config.yaml
norm: "layernorm"
norm_eps: 1e-05
init: "normal"
init_std_down: 0.0
optimizer: "adamw"
weight_decay: 0.17
grad_clip: 1.0
decay_fraction: 0.405
decay_shape: "linear"
final_lr_fraction: 0.0
doc_mask: true
steps: 9741
Each number is 128 + 24 x the weight over the matrix's rms, rounded and kept within 0 to 255. Layers, rows and columns count from 0. Numbers have three digits each.

# k: layer 3 attention key, 448x448, rms 0.0407, rows 174-191, columns 256-319
# q: layer 3 attention query, 448x448, rms 0.0405, rows 175-191, columns 256-319
# v: layer 3 attention value, 448x448, rms 0.0384, rows 128-156, columns 256-319
# o: layer 3 attention output (transposed), 448x448, rms 0.0353, rows 128-156, columns 256-319
k174:105122162137124138125122129149116122137140130165129078134144131088074115132126103142106140154133116140157088132097068160146126152120136143119150140131136106175135117131113091113124135109131095
q175:098120092132125139129149117131136100103121128172110104146150155109117096138157121107120161132134146133144144103137105106156140131137181109111148141114117136116124159108150128153104163135132084
k175:160109092119144129096155109131132151120122145091133172140115132145159159117101134086133140107108144126105117138122149096128161121140087123083094115094114160099146122133150177125143103087121164
q176:172162158143100122119108137141089129109124141117121118138088096173115096148120137121104073118131115150123121095128135112145162131131109122090098160120131098154149119116113147123157123134178131
k176:077118108173153087118160097149137155116159141141146134146147152117149122126156080148123095156165114124159169129133160125115092184109149163177144110155147124159144118105088126150124145116160099
q177:119112130125116138149088097139085145094111121182145152154143144128145117103110114108131149157098138144127129102125124143175147151135160109155146138129134170117098155108142097103120144093123132
k177:162114094125124126135146126104162122143114132093132160090088146148162174141123168133147139095129142138081113117139122123094146109129113115097073125118113128083118135114124119162134123128136162
q178:127124135156112149103119155123157121143119137127146149154106049104103127101141134149121100126119143120109131152121142137133125077127100105140139110104148141162147077166155136127128171153175125
k178:096120157171118087072122143147114170135127149175124131128143131109143130171120102108139093151082096117145136099140112148148099168148122132164136139137143136184140117116096111088152115144138075
q179:133100129152134106125106132103114115112123141111149099125128109102147156144155109126143143122155090092181125147123122126129161095124138153122152129148105130159129125104112131107138120146173125
k179:072137179130135130137089132133120124119123099154157102103144175128121121117121113141108142123132142111144120135151083120074102138105147153123152118133120110131133136142136104128109156140131139
q180:138145103113113147125128096149093129147133144132144117150148140147068123100145156124141159151120140144072085137157103149108117126129142127123124141104149129147113128142160180147128139155171095
k180:170123118122124110074093157132128166135137101135153140134089119113123122094135153088131112167109150116103136180140139106146114102148095141112103095113142209114139100124129151107153102141106132
q181:137144132196145107104147098125092186170166162110096115107112120147154151132105100151179144163144172094105115122144117151130113152145101161152113083151124109165129120177087113133131139096139154
k181:065104117164106169164122132136104087117079116141093073105133117081113111096159145138185099102100118145141156153108102140200122120135159120143139135155164157155118125140119140146186136125158109
q182:139106145170156131112118185145100120103122155180155127116122091113135110157083117109110135088125130079215142080125140080159155096111058179133140031137129116158134136139138065117117132102095142
k182:141141166108119109137120113123163110083118109086070131145175104148111138221125117153156116135107130140149121127106148092142105089110130153109107118101122077120099150112132137149151106128144129
q183:143105117138161116116098108104124064093116165159161094121106070096097067137136106146158116160153070112201198139115123137147116154146151127140164149125125108158176092140115128114143131119120119
k183:085132091162161140137106096133125172140125137119138163123118166127152178161087149103131093117121111083132131093131149120115165158125167136100115140100136119121112128094154125145116147142144110
q184:132137154149122113108121104111117147171146152125137121136072098160115137115142141143143135128120138111101083171107145121108117114090102158151097139136139137141115148148131112138136119153117145
k184:114113166149117113175109163130121110152140092158141073116142125107105101145165117142126110158118123123144150133150103146141072128163146109145166145181136129188116111116138093106114142125137103
q185:138157125160125116145126084086131091141139119124152097103125146125146126106109094159140124137149109109181134165157135114149098145145157133119168102142155106120150119145149159129162130118113145
k185:131121086129087120136123122129134153139123138102154165134140143146151157137085136100083127096127144097126098114118133082149195132101154123101101113069100157123123115131131138134119150118149140
q186:131124170131149124099155108112124099138148149094138107114137128151108087132140124144109106159156115118124148124146141090105126175110096147109215112089124091151129135164160130106141174131130123
k186:131093125127116135145108145116122102155117126101151145158123152108127120141155113097164118108129198106160163138108167169165157103150159105129163129100117142131145119116115168105099148162122106
q187:124129132112116133096122168141158121127152138117104153142137128088154093116098125150121119110096105128164148121129118126114163080100098151156092097145092124133087124116114132088093124113158145
k187:109149172126132090123139125114128105058155133123093079152145112117098133163158102124133139133149118157139130107101135115093060123106133107119120121129117094110112141099111086117131124145156117
q188:074114153108123098125170103128146096095085154150123109110133103144099133099166144139119113114187112160158119158169158136114128117176201092133183181085125159115155098126119153122118145114138110
k188:089078112133150151108149147136127185166168183149165134090118190130156145114111111118125119166127105090113116088146104167083133148107133168149111140147155108155134141156116130132100137108132107
q189:175138161132114136113116157090132114157133125099141114114105085157119126122102150163128112117113110114124127135138124137160137111126105158121121122172122123158133111155113130126131109095150160
k189:094117177144162122137136121123124117113119130148125110130139125143114104122173116169161110169138116147182138111122119143111058132124139116154169165152116097175130123101105103127128130144126091
q190:154128120170088135094119141148121133141115163156121122137094076155114156142146121151148135118126150156073122148134149151155129110125157156125107133149108166147152099134127157093154153150123122
k190:109120142169131112130128163125102142114165131161140092129108114135148094123138127145151087167116108118111153116116133130125061155133119143168148137208143154153125094136128114110156113126132117
q191:131116135149127138106088137119133169124121154170114178164150079144123101141152101111133110084132133149125152117087106162107096094123173133145130118112132130137139128105086089138150146177117067
k191:145155125176105147117125129132119187134124108088123167169106137107170102103116125064108077126120120129118120148123119102180170121134129121150079120133125119119153133093116140123122081112141135
v128:096121144135121133112108096147129131100120172132100144115119112152087110156168138159136095149140130154112171107144139132117100153135121176132128152133140117091179088170108193133082162109134137
o128:118101066118147184149109125150101129108160095120150127149154166124104095147087092127123109107095142126138119126115067104135123142117143091131127158144133102115095129129107108138141128129120160
v129:161164112141077132148111129164120182138145105120144129115158110077119089174131086119168109136092151128110137128100151088127130130125121115104120131122160090158118143091138105155106152133167094
o129:117148104142144126129134134084118104120114081136119081113123115150133153140160174127096113093174157111076108104114170151075143124161141131137101106138131172116125177160108129118109108135137085
v130:130122114124159150110112102081127135123154121122139154199141158127137136151125159138121104120156089160100116140128118133149080097153115136113137149123184126155108113088130129171127146133154120
o130:108132164166124124136146163155144132090101109151136116146105125136105141098113107111134119128110134092182151136153150118104164148121118127118111139152087106174099118134148105130128125136111140
v131:083124127100120136116142110128132153127147080155120126120157169096140102143090113155148141105113110133142136157101108132121151153145121136120147096115113089136119166155054087099123122085134118
o131:104142121135173183107102110138132141095116122099123143106117152109177146110159147121137115129125152094137085084123088123122082124138127143175105122135137135103120106134151129107176151124167141
v132:147142123147075102150137112142140127119128125149096109132130080101118175111115155100098121120121144110118057133113136111106106146091155068110171138171099123137177160117169128093098154173085154
o132:128099160118136083101170083116175114202116169128138131132142137166132146137117107144151111152153063116122157148132109100167106163124166088126172154106169170136132142131147156174113128127136130
v133:122091152129129153119167129097121131091136104099165149131096099125144155113148106113126117159139131091112146122135132125149150157116141131121137102155127139123146146096132082109140113144145168
o133:102114099131103085131118097143137125136090137173104111114147124139137148114086106137155092150122114154137099107119130163100125131122135117104123128118109164179110116126128130166123155110094178
v134:092153136133108130149124176142129116147122133105118124107163114144149152142087133112161106136073141133130077109148167111108182102105112133117117157135130130106129151090167139148103138110145100
o134:163134106109089120121125101080143098134142114130121156101117164148123136165122126159071130124142103121094100134148153149145095122128105158124153102143125124111134161188106128110115128175109128
v135:136126134112111123121140169147132090113112097125129143101099148145111126132128104112105109134153104120151103131121140147146159126174135143164114106124077167161129099130130137135095144137154135
o135:139097121134103131109146129123129114103150109103113136096131130111139106113139118125134130106102078126165155111135102144133124131133118098118193126145106162135109108123176128110139135141099155
v136:116116103100135134108137104103127137130153110131131121146151106131123132109126165123130118134126124173124136131128176143125093113107136100100132141147156140166142138089131134091172145150153170
o136:096094154150113111126135104124158105119085150146126116150098154126144174142126079138157092178127105121143123141146141081171111145129129126111123139110131133167102108161139140144167146148158125
v137:110110125096122137135124047102137111110143102094125143128120161133118115118098123139115137143162120112136089156133099139122126120136120130119158093111146170142169166130100105162140137106130176
o137:151138138140132143122081109152133154116097109133142152137159124113167170136105134150120111139079121114142073134161105081116102140097104172124107114149090091123129112160129109092145129105117183
v138:133131145124090111169123131167132119113124096104125147130110101166133122142095084134089119107130129096128073149113106113092140141141162120113150066147105132147108154074110128135128157118128174
o138:151099138160129076072147121123151132106130076107154158154147099136161155085149102139124157133178087112143115164145127127125114118148108123141122163128107129158110117125173128103151139147101124
v139:130102120125136121122114163117115131124101118139145124151124130119132134114115098106148158114153114101144147122106080125131124107130129194123141084132102097133095143145099133109185100124128148
o139:111156142130121132091134167112127125138134171098134127106081100124163159138135140132141120126138158169097091149120152159085163073139108147169100116109145140143144106123121148079151145106158121
v140:120098135121115117124134146151141106099140136140111129140120182104156138122114124103134130125158127111144102151112137106132155103144148090118141105129107118109150151065095104129123126145122162
o140:114085089137140124121096100117137082115129112125121141075149113114122122156104110186108096105148077105088107107128117152116100203144101165143174078141123163152116099139168123116145192141062148
v141:145109150163135155140114168105103122120114152132138141130133106110122136103161114120115111160109123100145102128136121135128133153117121094098147094128162109175121135160108132118087169156148134
o141:119144145116124102124147120147108179154095149148107111112146105173121141124083149087141133112084142166131160108092124151109166094122132125143129143114148130118158153061133160149125068125118135
v142:144116125135138147137128063109149136153141138114146120138151085113120121112096137149105148120115121107133116123095114124149106175122100064098139137154206167165142168145128103118092188128114110
o142:126142181140159125128138127144129164183072152115096140136158115122141156141114147123151123162122123092175132133143122067118108129112117173117104132141105108111153142127148123158119120127168138
v143:168130118130178136127098124135120146147150136109095121096102142096153117134143099140150132136117139126136170114124124134147148119152102140148084135115191120162151072136106176111141109108157120
o143:140161133125137155129111108107064111133129138154138109142114122129107148123156165126139127138102176145094143119094119119102148110108142109149091097122160127101117141105114133117132090114161101
v144:105131143110127100126145147163126142083134122128116156096119116152118158164166145120120114132095142140131150143141147155089122087168139167147123101100104150094140087108087132106146109143142146
o144:136111068113102090134099103122131090075172112146156105132095101126138099118128105161122141100134121148103115152121153158137147137125145090112128164095134153152109110101129156121119159124061120
v145:117097149132137124168133132168116165150085126123125130106105153149152087118126061144187127107102133104137116119134125122144143146200134153119098114106123144155107127156115116137128145069110115
o145:097146108133133123080088172138089109109156115113115142101129089083153117156154179138108145108152156101083147147135113145074104132164126181149074124098176130070101124107129151075112135126129122
v146:121140141119130111121121148118119103102108089172163153134125167173128120109087095154110145112138117096123097128194101104129135116140108175141113067122108161097104136120119149141164159053160145
o146:208132165124108141106110168139141162143183086074144183112141104138158125124116135158110149092091139144141082182152083173102116102073092165166133111148074115144166115154141095086110140144101194
v147:135125112151064094150146132157138162125125097123127093110133084114115121136083116102091160123120159138142086119110125122125113141142161109148163126161130146128143166099114106108110136126092139
o147:103123120112165079084105091118143112136124153109119144106129111125162134134133111170168125140146097077107117156117101120161086159140129129134109137085175168093100140128166172123152154117141135
v148:129125127144132115129136097128146101138159141064123123108147095116138140118116159144149148135131156095115094128103121104115115116091136097111124125155124121138122140112141114145119131148121151
o148:100136170164123103119145102121144147149094137170126127143090143160118167097126114120132115178148107105169142142142175100156119127148133139099103129133145144123140115129128136134126128122141112
v149:151110129133125125126123115103133127140110132153135112147156115093121158159144134135153085155124124121113144101138139150126104167124140085097114176086119113153150097144144168115134157105158096
o149:130101155131159122138131149158117151140139129140145127187146154127107122143119120107132149174105149171135175149130078089156121106088184109138123138154129111146116130111137091161124087150142137
v150:111130131141145124151142120101127158179121106145141116121141170119105119110078122129128119132132116107130139133156156133182142089132108140140148170127146159115130149092144141157149114130164134
o150:143121160127138181125101132099116098128098103100089144112138147106153143172150141165120139098116110141116086111138107103096126113086116164168182081125104111160143112143140120108120136165103149
v151:119148121117119127129142140125122080155096138129183106116129138122101094146165140155176158117131126148127135099149129129126167124106149113145128164095102075102157086149121154133105140154106150
o151:124100087095160165155170133138107138092166136135110117132183178112103110129113088114097106116150137147092161129103087154153090122128142137145200128141145146112130141135114072154125133118093117
v152:121120117145104115121118127102129112117146170104100137119179103127136092144129136149173075161110146137155173116105146121108129113090104146120113135071081105111138049165162192180108163138124134
o152:148130112122121171156132141133119160118157103127170112171123185133083107124117110089125154124121158157122104102078132146144127097137157104108142126175140113129109165151086095112125079137156125
v153:135108135129119120120141156145142112135162119136148141139153141140152094120126109097158124154168129104137163120099115114114126155091107125141149071129097132136082172119132090075176147088113163
o153:090101147168130138087147117136123156146106136114138132107105138155154159117100114122157072137128150118126083107137101157070086145169116140121082090121158155095126109138134134116143162117205149
v154:115164122136124135100097147139118135100099161153121148172100180108123144162190145107160100124127098168110136108139158093124126088099136110132103159116135084114107120105167130159124100192121133
o154:141135116109072140155181141081137086134140113154138104109095129143085120147130128141087114088164126172086152119134189157145173133148118141125185153118119128159128125139094143143116146127103073
v155:125138114131136141120139090139118118128087141166106118138135129110128167130132143134140164100101142124093075149135116101128083126129113119107143140086151165128120153112160154158134138150094130
o155:145162195152123112078140113138155157195116125138120183182121174142153121160143135129129121164140135141114139137153131100156115107088148137158149125138116076152153146115124121150138088137147159
v156:123116137135172134173145130137126143110142145087168149125152107140151142093151117131112161127132135093117191136153118087123083147127139137133154085131169148105117134120145119142157108098121123
o156:140133132162123059113097153114134136150096101162108124124153095106161118137083141138138135104120117143122109155130138155104143110116112157133116120092097111158163129092142106155107134167106119